{"d_model": 640, "init": "normal", "lr": 0.00081, "beta2": 0.99}
Each number is 500 + 40 x the weight over the matrix's rms, rounded and kept within 0 to 999. Layers, rows and columns count from 0. Numbers have three digits each.

# layer 2 MLP down (transposed), 1728x640, rms 0.0302, rows 1376-1447, columns 448-511
561516560455495505482548463488490470498462491552491487504547487510485537520499445539501544535625541492478492589415484435494486491472452560467499495542507445511477478494504519537538514554542518
517487548499502524504487546497439526451530532551491452459529461466459537513511445542458549496537514518487527495538521495484509524481530511433494487532464492488499450484513520502524508452500517
507503473510488532546449537514566482555499579452519450547514480490521482469497494438509502474505514504506495575525510575452458517506449547514516513499487468520473510467499462525477508486562546
490438462524484518506484455538419536496515507478527532468563465464517468453528465499445543559478505487506521444423479498547460485530421488586462499582471478498553506536476502505491490511540517
487468557528439510562490501569552512502550416478585430522539462468513509495513511561488551513536553498466504515421401506508501502495487431526435530475457472485536507473442528545527422587481474
415549469586509503578548481461460486572472516484554411494565480516417500457471471498498516459536515541470379501513502453541510387490479522470541481530525483448493457539464520512441520423466508
585450542558507479469420511500587557546553423485545519525487416489507490507473478488406496518497556518476480522469425494507506469521469499563614530478475468454509521519547466500481477476444435
495472448445522511489504565466519489511494438563552464503495511499555539493583516457508459514528509476525507471466502428425476553418518481490477475474517537523508423558547510515491474478560506
611499485412411479530507473468522493500483502463496440508529449514555495543534510497423509465610494466470534556507477418542480527536446498514518520437521544432520480577549559551494526526539571
506529539463442552539454464483555556523419428497570520516513528576470552524498571498479487519492504482534512499493481509494474531480534476489458492483515577523485468538516484500478415507481461
519548460423474536540569531520444575449586451512536423544606425419481462502460515496508508464463462487514556484468488517537474490483462496457500555504477507504503525511490520534429489537597629
552500507497574552496492519544535517525429526447474571503555418537485595546499497503414428487559530487515517544469464539514507530443467459487551463495485515524511451594461512519596491425619556
410538535524499537475478461493539476557480510456573510502487574460442470502571508536518464489545512580464605439492515650565531539473495475486481543530496539521507505460550491529499455467480472
453455511510443443561500533453616445502520460472499568527535480495521508517492518459527550495497491481520451542539475564510498536507558450426562474612517512545490515484430513509525521525455486
514457452498540559484448521495528505450516568444490505525488481561584484534469488473532491513499524471550480537534500493477544528543504570461541556506491479500435534529502483543493562540467446
484510509536514453527432523527517518502458474498516534505417492462560504524487462530508440473499509434476484579421574543522530473487433541489469617426512544453460513501432541508518504484512522
471617542475511499543483507491481509564494525557514534448540449483441513471462438489521543496495562643460562475417540491571517443478516478395529504512526483462548534448442517451552445466464469
555481495559544538474504527504497484469482481539521567445454461507491569553569530437444510548509543457530443522462527506459458587506492511480503478462484536526547515493537451548536471491517531
507471510502541499452509585425529530494486529536534491529469460502477414482450465506582571499543553397533441506526511561435493502404497459544509485555486518468502472466516504535542517472487539
555511442436515473504514464539552401480527529554551445589457471475478520457386536461502480563483518487498508552572504541491514493552559521433499454568504547489521491472469468525459470494542531
495482471475528503475514525497567441508488554520501501527475487488544512460449540490553491478528426471478433471492512444491435483414492480516494545478457466538512487589481484512484502519532542
560459475469550526516443552509533448498557515519438494481475567503505501532511472500485505467472501517499418508494591471481598498483467554474462538484480518524499532532501582448498523510461425
467476497611461469480473548552511449486500518494525568446488480526489559550446497476488581453520465470485453494469495520474498446574455465422507509486517540465521411528484555461513532539541516
521574414550478469556566543486491493491436434414533420510513530469483509487473535532499479510473515530554500515501457470493491544550466454468551482488511528508589443513569497556515493562460523
534538480485420562535491432484569509542482506573495410435523457472446535422490519522535585507410475579476482520474471592472483559511454585503522501485530530422458484468535506443599455472483445
515579462512537439441504570479545537521478443508495478471555504528531468472524512520522470443507491537477521534480519453539512509452500463426452510549412484438511509404531456482489509548599384
514539481476513458558427554522430485475542536515485523494543488452389473435538507468476551484442533567561441462578484520572472488442506539596482469472511433483464493457530531498390437598435527
482509471404436473469526575470476472530480515497491525544461536506496519478524594475529539517468524443528487462491542552539466522445500464526501503512501490484430578555583460515450513502494479
495560493480538553535458506472454504534575492455519516452546405503486566514498421489471532474540439493459529457459502557493488502503499495499493460498515568518503448509450471540493534451537483
552451491443531568515483499538537546486473527539511559439518447487468466474481549425483429505461450539514509489492531496514500529464513479488542478476460561432490514471461477478481486475413518
468531528516465462528473471535492481503536422511515464475409436427532474498402505428488518454535458491434474510547494579439553486546585477458546442519494517474484526516445556451442457467499590
542576481528433499468512398457538471486498508469486451535512472444524504472517555513453487516535521547530480511474479511494526528536493510469480547503545559463505466533425465505572564492475531
546502459551480455423490530475500488554474522493477494453507484435504553484454515456511546465541552432520449545567480502518484477477499504502530473565525555509422480533490519491463469525499530
537496488476514538485445477434493504513513480407573523474507541502539531539494569493550426440580518428489508452516476468460485528520491431511500488511431508508517444552509449505539493465536561
501492511508428489497527455483478453467481529498449539521429535507575477463511469527495418465439526505533474511529514527484496468523427504409514537565563463455523542463549493600577471513466522
453491449537515560461503444532520501516514474526521561500514481539469442472492545489550464519536542450533493468529532527523536463484476454499500511588449502490526483581496570542538507503496480
448577496550432500493527564517514454476465499494490416429528499404503451537513540580483455509472543515490516541361495548577490462532450467533473469499552502456468490543474501508580481538520480
469528527428544493480546445547536495502509445543598519427382490477469589474488534523452510474535498434460591469488435473430476525509511515502521491527434469466518508545615480477487480486507490
555530429535423397507590455493508521505526459527506416527513583584505488510506488487453466580513516465508456484510536499526518434452389486475483562475473522521531455519539533553434457488502488
489415465541470545467453522506554562550512439401482518512547519520509550509471465453472507524581486468481401522532525471472472473475549513544546476466490535528442432600524448464472502598516504
529548427554490396535547464469513502518476538519459495392492504459553493490495508406424534496454504487523509510473503470497529386472550579462489547556435524431618507462471552449505488513431539
478482481467513486486479611440534468510505463517482575455490513477511460540407439530507542459497483552559563497496453515449494490539482447533511585526395528456445534516517479450509527478470482
511591534481559467509559492426523418524475467476487502519533519485472530507488553444487476500515543441445484492513496495433509556482521504491496465539450517522530532551525476459499498462482575
496491474471473541518492534497510531519541540497451449456497418490461551487532406493531424426511442464527425590531554584542439461509487483465493513462506529612445552459525507500576493513515492
498533433480491446508509440428480508530475570480453471509496454532488487561519429442538506510487528502548529464488469421492526496526479503577526456507493523444500521502533488461501482467504400
472481529466549447499488468473494442553518527516471495563535469529421488548522444501539533528495503442504488463530475472419605460446505445478590492512467523454456569409440494505512575519494434
451417497464516547507448551458550486586508444458527484481533496546466572470487530512561457547493520464520471496457530448501467543502481520465486479479534492529518499478478522478540483485509515
426494550572507499509469498477534475557528574467506478495505514490476526530494472480486516423519452503485533539491543555485542448461449506554477531500539432543547518543523498466479493462427543
485356542440477587544519503511393513530528497514517556545561508500478446526507536442487543507529474514491504477506464476461420528495534475486431457542444551501568473519511550495546463495472495
534502482445523503488495541493526531504502557513463525486483461565546487498501485485478553493577458505473533542564479519521500547509483439516539513491514572544542503525571502475491515559493466
549501502524531463525451445421472471483494473448504543507544453429537517517453515458485519497491509589496474464567446591495458428462513446552435483412517448492437494477467466497494558578509574
490471512547556521510540574497536515550500432519476525513482531505484521531500557420510531497497449510542533464489485530504521534580542522503507471479522541565466487563514544424477592405543542
496468541496454500522545522459539510529437555516500427480579489484535501483450542501442525518525598484594476472440518462547525514576494537475471510497491518531488522529474529466500524518535468
521512517390528514552533509514489513500539533544475456444539500536478454510493448524477457509501499514457524504535476471521519565473547456524552560499461470512513573515540452517507467513523501
480510502576525420513467509514519486476506553477499515602561436421447513511445503538472526434519427473439432572497429488524468411500515470527548499494569558518524472483473562498488504454458428
498557525504463534510494467519434507564496543519392445541525605499484437474545491493519503521529539558518533496508431497500515436529497480526500425467587580494544438520520464463477451579543498
462438507534527514478575404477549574565497476493561516507455496507490521549515488558497604520449488516534514527547509478519475543449497501509516515535420486588550525465458522506465561526513481
457509555542530503504464491526458497505498555468508531575486495469468486476535573436493566499504554491529443469489532491411455469510503477488489545483527446548532493439438507538494484491564479
464528532534504458408510560561517467424553476484438544594431528566507525562444458530376499512438481560490504511496588487570520505488483514524474541501448459530536502500490445468559426505481439
533426456590493516515438415504569460513463504477464511540489542562543410465437499457475508514518534483550584397533534464503533483546435473499506570491483513449501511482457512539503489518499473
448452601493454469548525570448491538520506452504409422468533616545563488494535493481429506446537445528506536448505458478539485484463438448526493501471494497560457431494555562490486487617514511
426481434436463477518503504547567465532543476496529506545481532492451492470474482498524520518500425475498545497530506498475557498449506521520509533441498466523515489466543486421469454523461453
523615518492445510520535474448540436489517540507481487512488457503499478447565537487512523510455453387608446547511459519524483491508498485434489464473497493546521531503484518540460510507478472
502455539493521509479582499558555456521531478523495447527546604500532543473550509499516477487503460484467500492565451529510457505546517485483544485489470462500498501471450478480541513434525489
580604523518515491450535450477514511425449512468493555509499372508514466564469495506485433450440524511498490530618444489524530473532479458506494532528498491519522531497474507476552459509491476
416523410488509495494440440504466454529478594456467424505593503548512502470495495442570540474524501469472501521492441575518549548504584511552506491487580507413494521466535548457479509534517467
492537447480448464504467452460444464485547524516475544478467519536504461441533453518595528490457487505516474541503505516522549438511584480425526502540531507548611544495460574517510602584455503
475497436493469429527467483540502480469553572478533459510521556469507509497487463449530568596468427448498485441424529445507549539516514477516551451496455477491574549475485484513527558485510525
504538439477502489491531520475419500567578464549493541519483550493433520416522511545511486468523485486514502471476504519516482415541551493428513524520494558572519456507557520546519442504509537
485492518527523499452467597611507508481445477472575527447453493499546476478574514496507501489473457470526515483493516508512504470551557520482482511509481547543493548546559461480487486537503480
506481501508514492507498477475438503542525545587492529467562494548529480507519488497552481470566466531473643433460509516538508494454586488466464488521534495461520580580493545465513477435511408
525465510538404482427501468522467430421474489526556452485556499504432503426445497533463462464555513438494558473489478472522499468474472465486478455486494493503510498466505486512544503512478527
# layer 2 MLP gate, 1728x640, rms 0.0366, rows 1377-1447, columns 448-511
475435524515497507509476558548435521502547436449560518462523434484518571504508503542534533567484540514533465473505552496437518486498504504457495480512490491525483491496524561490601489539501520
477539472501465550488494480503513503534513442533477535470559549525501520430466527545491535488423503462562444450449497486500587480457555546442493524493473555490544497479493507508559522457489541
428500519548459478536490554506452499446503485553452479410553444428551483449493438507502537448499597522527487482497499535531477451480449444521457492548502558531585474551439541474453462500477582
483447497546476517477485482476529563477521529549518516477566534496483526542551548500424568464478485505494468493522519468512487495541466470478527559474490454504531449566525452493501518448499523
376531514502418514540510518498584411454589561485486492442504499453492430405441491525495514507476419549457456492515577516460529441562415515501500418458485539440505503423516582506517468561393568
482608458477503482524489518525493427584531549494541483439539498533492514468498532478536497455476505521518496454475500560437446457525503478442492493496507523494435531460480469517481592466540515
523519538468526485504518611520508461428546531560541509514564539554608500479504583445500477459510563439500552435517516501486452499526527536457502520493516604428493476466512491478569436479525465
533466537543440580482410489501566588531465542487516520501507538521487569502468478472485457482527493428561482536452423581514494544460482467448503512503546527461463492506479558437518497473452515
457514513536510477481488426554526472465442481498514489504526483614495554551560550437491449483476470472533486437520478479501468504485481485480486533433493514477450494443504543538508466538570444
482484606569559534449510441542528473566521552520452509483519458446459513486513553472475588527435558488442470513413510531478491484489381561587559531502565500514466462462481509464484390432521533
556557466487525502533481526512468530451572611511542507488491432456527392542532574504509471558465484463488560489497474490404528451474479509528463513517501553459518498478498551463516516567416530
512486580465461548490450492444516509495493436483421463453558554481405429449539522480587476553545489511523526478421406524441538488469495530483513464503479488513436473526610420506473493514504487
470543537442523438467517519493424496533544579500477453464488560501433507500468535474573493489434482453477540471410522490499566437487408556516393470493427493562462593508514537564485470470511487
474486500502501552469464495495460537528463490452440521591516504490469565445455499459528508495497519457513516561480522538506534469501541545502483520530510452578414551480533579490480506540495506
446504462519489539470500502487473468506446535471455459502518486518499486443469491525492533499509459564524492469545433440506526497515457459529535488518467420531506533482529482496447470522448514
407471439476555530523484517485464522432526510544387514524499510471452460469442501435553481532505522573440522519490412539513448496496538544563579529462579490532495534437463617601548477552459511
557495493534520538448488523482495513465457478548467572487479485566480527534523513435497528568427617453521412544494535530494493543448519538462553527478384504565482560507518480531532503497511508
510463485548483520507492479520514514493477504423471500447443497573495531499529540523518486503510497536455520468503523525523483536562533518431525497520460589519500523478437525574520454529555477
460570469460432522555520458501474549497543444540552443425543565473548508508489459430427528568491466512464508492509441506519497524485523515445559444416583502523473541521496463437495504504457438
524478576451512559440498435453481511471477471452493534447472482517498502529480509556470474561493532503512504558493488505483477472445428469473537456384543495499466537447525464506479454464517434
518451474491529518529463592526476437514569485517456521499502558427473532506494447508524567515538462567490494546526549458489527527478429521558513489490475476542485517487526622498479457571487509
491516524504543472462472503438532571500483467448496468480524545500464497489522491492387473503530483467517403539523511467569499459513447449542461530476475466522470537471569468478463547499522534
525506513462437471581555544500547469477533474506448507448512507482560516436534499580516522433548526553423464486562457547505486399533401469529526500542489556504537495529580540504520487495393563
505571494449439530499527504513579545510433494537500489467457464439436508509512478557478524501428487584442481466528481471481498518526496552569539483484535439404500579440532494531614519559514513
495587473413504486564502573474514548543523546492452491458463535485514494544466571425519512514432476527492519481506491491454553492466452498606504574467457578494578483449552471483498504504507504
516459534484507483526450555452461557483521473490433533588487542528481424511507517500621501535456469498529415529487552518507537575488531457437498540512504518605521518461444621530531489501494496
522517479413485526522466574446489522494448534506475486498498529497507462489487571456498522540438474425526498477529530484468548565456520504550580543544494511495455524510533481519516472558477486
509576463465548482551541511499486537477521458518537525550465414476549532402549504487479461469399472518421597478461469498493511462542526510445481481537518521438566522496444543436529519469547547
535486448455591496503510498486504515487610512514594486516474480473450486472480469554502418501486486493479475522550479542506458478454402529517477454438438526517442531517505473463449495516461458
468590573545452476561463474533527433477519479490505490455536385510456501483464435508497510503484419447474476544465488478475562470493449535552510512528529560498568557445484461508577426526576474
527489477486530548444505522530409494556560516526507569497516558516532525478486453531488515518468480463460450499497500466410452452482488515569540444468499486575509506548540520534497386523558544
524501553506465498552488583440502539516498434529488525511524559481421545470476503548543539520461551571474617442540449514512501504487438466452421452442462453504437570505476489489505484436479541
509372488494547568493485493437463541468469486469567434425482534453564532526449517487487554555539494531545522548568527601461482555504477537480514500537568529567474487498462537519530513562462493
474522475510539516483473478489507453560457558468515445506493468502452455492476499534478517473557560517476502488596535510515537477518481480583460505435524478551531505533512588502472439549494503
490480506397459531573536522542454552412519483480484507558454567552510547527557479491499500521434461556466586483479490488500485530528409477480576509509502521563503603537496471524479576466483459
488541501595481545465502605496536463482475527462507442490521558423500450562513510521539457507410605532491519519441499529511511416558429522485508473483546544466472424569485493547599480519525394
438489465453530496458559470657534496484530472505593541485532524483509490459465513489426472483541506571421485447477481540502511424475546461550488494479441449465538464521520535463482508470470523
539512508542473464530552406502588517492478508494504450530488530582457526523476476507494465535452464469473452461507545565539548491461480542510428489583552508463517541498535548559494472446529499
528483436537519487464488528499500450532535499492415558517477452509498530490447503429522474464533457503490449491584523515526548434494533557483507507472565532476544477560538465560458522485465556
528459607462552565501489490549457498538516487461504517527498521474422515505539498524562567508562578534462517523479515502488462520516390494506442412447552476547355507492507459510497527414588444
446462519494478463500449583461537455551539449511512554528505445502518437520417440538494526472463455481530561483467441500488511458552460448534500521556392502490454500484446511437454508512496468
492530451564496542477488480463533491525479551490517481532536466421483503465431461456455538470500504469452521476585472530552575451567529470527525482496495439476480500441513528526422470504475500
390516516516534531467543527506567462478443444399512501426503488449503547496504555527537509520438451559462514507557469486442468480468448451610510420504538517456538532545474533513563466506486533
489545489483547464483530462467540505545479503488489456438579529511488488521446504521567535468411542500457470508489479489434490475533589488521513435496548458576487469537418486477501571468497464
489477523538472572526488508438513413496488499468495494477525514488461403527497520488520572488535448582523530467478476435491444497514454518548583585446466484494505481478450492439449459600484436
417463565458543569578462525431567505484487561474497567501482487555523562545530489500489567590478482501495604538531449523444544529498567507447511475502605467496456504434569440524532565461488470
542476534469531554545547479577515514515575469533460532502519540481585540482459508462532522549457621448489535464460502457506533507487517484448474522437503508493475534417494515470529466494508547
487505519480489498484443441486477506524518519430435425543516535486513515455411471488519498494506458432598480533445520472461511506368476508503509461508595474457396496541506492482495490493555487
490440520600488468524529401482479489541553463443491455505547514468416507523509454531537532496511490480547442484458471492494481491483508505579417464476460452469463456539460453533475509503534476
440489502501466544370500558457553468544493535466577447467462486522507473492582513529520524472496422479492437487451536465536481525453471527541501439527499534508520501517513485436530438486422507
471524478495515522483506535490477496482452498495501576493492517514480457422514562453524480507476519477475543437441465466500459525500451551568465477484518545467452544460531472506545446495545491
445491475563530506512524474557452487477484484492399585536430539484451495481555514530506468462461399518432512563522473536435489529472513537456515472464539486545539555531521534557491467518476505
469518408477455610584517465550475406461573414449563575475568477432495515484476506503548520495521464510474522411531408510444478470499454479544471476485509486499474505516461573481532529488472503
482527489495532422495498520440483431448482502480455567557474469529470542448476465499463491433468455508498542467479490542476555457546480570536468438465531504459463549479502470418482549465487467
524510469455518410471611456549520424392471548511520495471463488526527542501468549465520485469446487475454531459496516489516509467510502527434504461482500530474472519470461451550486480450518510
473441475530543526441487554492436419505472536508462464460518533533427513543503536439537469460524535426493528554475445546506461554522427465490485460484475515477494470525563476496495421458533480
508526481443428463490517503509547540566495479522484458503507473477524564509540465598514503466507448436440520506492476529458538538496516505535517473523555498530475501540538539477536555477456511
544447581506511505533486529497414538506484455498481582501531496502446526455489564524581456517480506526525479394536529536479522575494539511555451507569580472476456483491473516520538505481562458
486508507577491486510498466612562465526541567519522562514522515518516423498451558496539450516553473494476590463508463527521543489552395481471485498459560467489483505450571526484468447578517482
440489552519451536524536547481543483492521417492442478483509557421573509515479508535457589515494545524451554468517467537549515492474426489557520495487515477557526442533443551508493500553491514
453504529503594474528548581445416569412561495481487514494511488501501510479561485482461468467434484524442476511438548442508488518563483544502471516562483541485511546487448493529515489402608485
490530553458476478532457406480499608540463491476504497446509556447493476526554395527520624511540478463483521506522449535475457499518495494545538401458439429508508501557473482435526550500524462
419472485516492490500527559513486519587510492497523455433508520429522519576493530501435502544465512487480477439557491500534499470502499503500481465512482475501472447475465457496549501493518515
498567502527456459486583493505533467483503485482480523458542429516488461543486423466487491499420530494514515515593452506479536463462570475550501492462521488431499543469466523429569565515520512
483530486481468552520532462537447475455422587554527514511493525568483557460543541380460576488420536562560545433528404456512523493520477488508524444487563505391441554467556536490593506536526511
429497503560451574526486562547624501454533453473525484506452432504512518483455495443502467518488514542440587496475460476407472516453452534569535452499523513512384413516462383463468502427520524
462516504557535546487554488508585519514445545454542494452490440493443447480456527409449516443488520536414459512481507551457488460477478513446531372476553534486503501469535427434518411550456511
534473541515465530496465487507516463455524426497462577552510540506456525476506541513481462501496504493482546458569452496492518430472488482448540504482470486516504442461548523531480465532529478
463396517489477404456464528599478460432493469483545504527432502508500481575529492522533454557492450491578481491442507501541524481466556522524478464438466498504402516454497502503556450482481476
445561511528491468468557510512500449476578578463510511476474449545437520512512424465527507539476478511443530537505518503535504442535470579522422549454561463429480557453555436524517509469439530
525508473497491474519528464607542451471541509545491479477581452447461498495435480473491483492484525443437541464419490524480493499512523491497496418494542528483561456415544508495514474524476532
# layer 2 MLP up, 1728x640, rms 0.0351, rows 1377-1447, columns 448-511
443552558434520491489482499521496515464555501538497483462464517518511473554475514472467525509450526413464528424541460486603431483520462470529541514444494525508448433532482479444488490474572506
399524447489452567497516429457562486504497494483525452453544474556539504450514513597453526547553462549445534496504431525569496467440471492465569488513438569504550519502464430445510578417481479
550481490434594427504517413618466524597519554497476547541530553505525545514455514440510485491479453479481549443488458485471476505480478490503483496462531487467437452463475497473474565550500500
479489460456552530457487451480450486536478614530447565527480462532446530468449460435520475501496449487507486507575612528486543490541531529489579462511562490510545538488507545505452558366526531
521507486544570506514461519461529504573444419502455552526511521527487420405443470436527387472466503497560477484544494516532554502525542525363518491520485525474450569530418402490604536435526408
536513545486517489449493502449514510542545518483559455460485552459516519552513555466426510522387499548448470448496431518483510527510481461554521559461512441487455474519536507501512541507489432
467477486442470522488532388541460510537470436474473459446418495475449487516469426538474552529478493579418488533475553476502472478493510515599564562469399538539488485529486530483478572473552489
519480563551558528450475542566522490502510498493475583540457539524488453483494502571590433531470592466528510557510513503447516482487529534472439464578476545504474427437507481468530520429460458
486504491446480456501551497550513453480490498453505538466484484476577485435494413527424410510487475516514524535516553491483532502527549528494502525571442418459568561445426497495454544510508508
531508566456503464538489505541504474465470540559442433536558471445527548578424573521431432473383508459464547560529439508478465544482486513572490466539449541522539491526530445523504450503548529
539576521514514496458599566531522515469510583513489552576507541498507527524534494510440494592477559511471491540461459433506459454501539526457524471474486453521450489529501509513499495517528553
579556543495463436504465390547485478472502514517469466505554577561486521394466561483563534502509532532462463450442499432467438472573519516507556517477506537458459443530435501504461519493486523
545492468505502508485440493472503462487496543499452534597548554496498484463464529502536452512491453423560460475500463579521453494501535517418439463497473464492525514438553454513504537498429475
517436436516520479486490546471557458404490490582549499491416512517561488556485555467555496505527465459518490525532518498510505478486533525434556518404539559403541538482530484459500497554446489
489498503489477456447562476481486569523540529539534436458561475570440493502523419495505549555520459577467518438534397482538491515508558458487407383553482463555510495522571470503452476496402511
468612541518563470507480488587487530570531484469525502446490422515523523492510457560508482518504474534493474533458530480563546394521497447361508487543503436437546539517456480490499493484467480
474505518497414524525546468506533489500566494516527474467504472434485463419495453527507459503537455565461544507471448485452521493512461495522465488515503536431543488539502518487485479487431408
536482447458541446506530623472489508438444507518494433527471470533436444478534472450479535455494477508432443481542505502530504503468518519504518442548468515464531458451525462542542510506564520
507393433547483511500466504443543484432522466511485471475479512468501506508516481536448531563470474591555525537496491406429515523512504466485572544519494488459484573534466521463457514526439520
469493484502518387508557493525623492551464539484547540471522485482519486450483534485554494445488499435487543501488556536514540489489496523540546528478522543526566464538574475490472509546471517
541424473478583567454498486489548506467470547461580532569504475532441493444503511566495469485545489496490477458458496539451501517548604545504467474525535464440549496484534456539440529503484500
532534496425527525535538434440514539507517539426503436534531505508529429495574494545526414551462504526495521540533460485540459513465589526583465517561503465544443565424575415562443447487423481
446535523502547524557556509544405583569434539476469444428431512535515475617516522525514514532530530571534572509449467499500500483493559529499482476465543488528531529528483455522475488581485441
562543459508487503479547466530510474486493524484529475473489452524514536430454505469570449495475440458500546477442439500502528501465480558412426506521491570500462449537509511480404475476438464
556575430517559517400525522467548499495540516542526467449520506548542480437491467518521446427534505447487531522491546398540538508477525494473458458577450477442542454487526512470487441485570502
475640474429538472540522525466536434517469542467511441411474427522433513424445548437456472502398510544570483452613516480527526518451482489492488443461516472527495459532452475488436465558420456
538459522518508529522560452467464532465450436498457439449595519492516473434508542438464423507510466469480574508500465533461522514465573512519545562493504506408434487493543495529484496533492499
532502519452500528500456523468552498510533493479455530540495505521412494514494482561461543434471513411478486469570579500500478496466416554605495474544445506537475478545410496458540452551494469
537412495494479506489506472553520506474451548518416565442535458488464466534491533446509467501499488516524497481497491511448535536494538525447529558499532541450531514462462478525509513449430566
483471614539453550483479507525464512554570444528488496521491463450466475504428492480516567450483454498483407453520534547485500469505578467487511511504495484512488470516478480484485511501497510
471517568503472549445490476430482510513449506476510491483496566525522513450587517483482494462500472506496484479459431446464508484537492408561523497484526522534465468503506479474516500485525545
468509422427535503507559479523493481496500472482486499479537485481524485595568437456537497497461500509462516546506478531510470489527499521498493535460455451488492523513495484509530505519516493
456529545529470459550558501486474528538486478522509530484490516477544441515452557478562517503511481468550510447483575519438536546500555530553458459420524489507505475552464502483473417466511534
517467539516509478453463527531572490453532450466488503500538589518553476445495461592499486472541446459569484563484509516514502458501519505486467506520597474465521527491521557525528425488506487
423526529475492443535439462545546465530557532469524561520480468556477467465486597452530492485478538500543516472465528490508521492510456511502473491553428511468549490498536484483485436479437522
500468442470443515497519458570478495486549465518501546481495470439482473538487508492500518476532540508492503492467450549558569522484455492500479507509464439488502558491453517535484509523525550
447483556452451568494461564502499477489538470545463498508501513497434495435514497504519494455527472435570469525512538486468478512478510537438574484457529519471527463525554497568499511568505598
510463456477413545483505569508452497511530423532454508475525496459550491492419511492495471524498523455489519576510428520456456463480466481466498535454471494583472495528531486486455537508454516
523478464525482500506464411516420498439500420573494514520523496465480526497411497475483554525445489537523489470472534552497524557457552545470447458489480518503573512476442582475503497507517536
545520516543483584558406453498551563573471474479491468565554441450503561490556500515443505564605483454524391549514471489574441500523383459480517492495484461507561483612606549511510459556460476
600566536520529477471556493602508459494493556513502473496532423568536564510561465470478469531419524489450552524447561485517499517518471566527505487529453536446522508502530512494521447491522500
506524454535530536448470508449513496514516409509483517518479538476549477495467490541501505507497497476546501504491520523527503520560472505509503467503487480517460530520493476502508519453498516
506493577503482503459472461405514487493402497481478486492572442524448518472533515426497468527422516491455407512485494441524464511496511496458387479407458486513431545447496534519551449426510514
508480511454529463473499464549564583512521526460561471544505501498471540588562455531496566491481508470463482484444621516505557508511528463534499532555459544497546531460506496461519463459494503
571536435487498598457561506497499553435508514458518521475522528472564490461471579542439517443502473572459550554430486534498462489496502580470416543469549522504490442591531513494478388506507523
477561465531482527537543479531515508485474487525504487485530457478531476482429469544483504447563441532478482555513471478539574478518476515535491520474508531467559461491549510489485515541502486
473504497531535508467465492575523456516542498455481500565461500459480509536540513499505479484506447496399478584472558517525517387486404517511495531460501440536575486552536555531473478568487544
450503420537490559504561491457562527522492447525504496451445491408500479482533445548457501460537518549445431519536562539555529481508463476519519477465482423519483539455454477483418527486460517
473511458517520510452516470461558521543521544479463393546489552504426511538524506524514549484551525461548448551518495468535487536464529454580495523528480519515506445582492459502451525551509524
426501529484502518467534578502494519521510415540449517479502493477492481553596456516559521485502491423469521524503491505521578567510486566455499537459499514509506510520531481489450521467469487
451541498497517471533503490475497530502432431499474590487500442483510476478497546483496464442514438485505518474433549530477516462610572482538542487542513532503568508541539522460471550471483496
501472543600556481465508557489503501463478497484382462552519555519463525496502513523483562435543501559484481525467489490453508438535506491442474472454524486566508501565476500501504489492506543
458468556522495486506443476460451455512545515488412564465477525525419479477521495486520546515539589490512511517515472523521480427395507436495425513529506500477479530578423527492410470519452559
507525542529469541524477474523533485462463550500517532524542531429472442523398522535484481471545460536452472527534386469490484481472466491572564570488521533472484441524466515531482527489483465
510514525444500462472425455500496453540464503515493507424451545477580441597504499488481507500555506514566526542481472489458552555523513476522501444440557480514547520568496493485485525519506572
451511459505456502501481569475562440546545509504430437502551460434505519424500514495500434466552447533478497523494473538535473470555465492511547499531509453522531490511589500511433530495518467
476493524448464462483488556462494503487530516563483471541462588519482539492569502550539538506518494442473465491492486483356539544444513406508534557517535489532507496492444554487536508461514539
467479489589447482436527567503638540519493501554528433561422470479509569582504506594542475530456496417570459394555454515536504615505460494471496417489503510561445434513554450477485435527438537
539498474536533577485502507425513453477436513406544478478505497436516443486477483474573504476382500479538494467572436516466568443532400564497538506533547458505526518488535479426483495433461454
528541568503528492512501453515476514506514499519511515503521511579457514456504535405494416519561476474484446474496516471550527562531507498497413498447538525532424481490519533521500476471525448
525564507538531424461536525458460461550563533528409484448490465517540453520465473471459488583453483543451503505456509451529430505572488492518412480598473508482468516523442494440551453484529510
577434464496586498476503551537481515470532540499541560503449539471553571520454427549419538467563544527423545480535513483560513508515517543564567468523543506498550491552486458455508493462498527
522462446460531556561485471508469449496560547579489430464527570535526548413498521503484475468509535545514484501504509510488586531452500533514497495498486482518462534508488547502529531486493511
543547536488558484516477480512553545456546538530501571546526489535547491448493524503494457478534489526497512513543472521493530528551477495516499524537546519490490502481485502538479457485495462
493510457493529465592523564437498478508507513497510495461469504490456441506533518492570435547506442577433587501498434456561509531449604505571532474490459460514471440535514419346507477582529432
497536457448426424514455591516497507490524506522472520556490416503518485473515487481432436455403487543506553527556509488508495474515537560557473483498541490526518494434503529438490575478446491
445542543489502445536479500526507496519497554563550439496497495492487525576488547484386522511497451499520490497530598442482519538469548517477476436456460523521525467502485413503533457561522537
406563538495503451477491577528500465523516524461516519509556475506515427479549517395541457525500477491575487511597494459528479530480522523518510565496521512452471515477534512431490520523454498
472522484442506514474520445510530552504428419488469468465506402465519513528470469470479477497477506502510422491519522508548522483494485561490510503508449507488418578481502451498497492534504492
593449574527480510534461463534454478520518475545484501475500495455572511500506612497512409500510531506501568403501463576469520561427559502458612402531511551528515523527471593470527442481601414
580443455496547479524467545525475538460479457530458466456481523461547475561518533535554503595465464519506472503532515583532511543455500522585510517520498514422589454521497540502630469556511439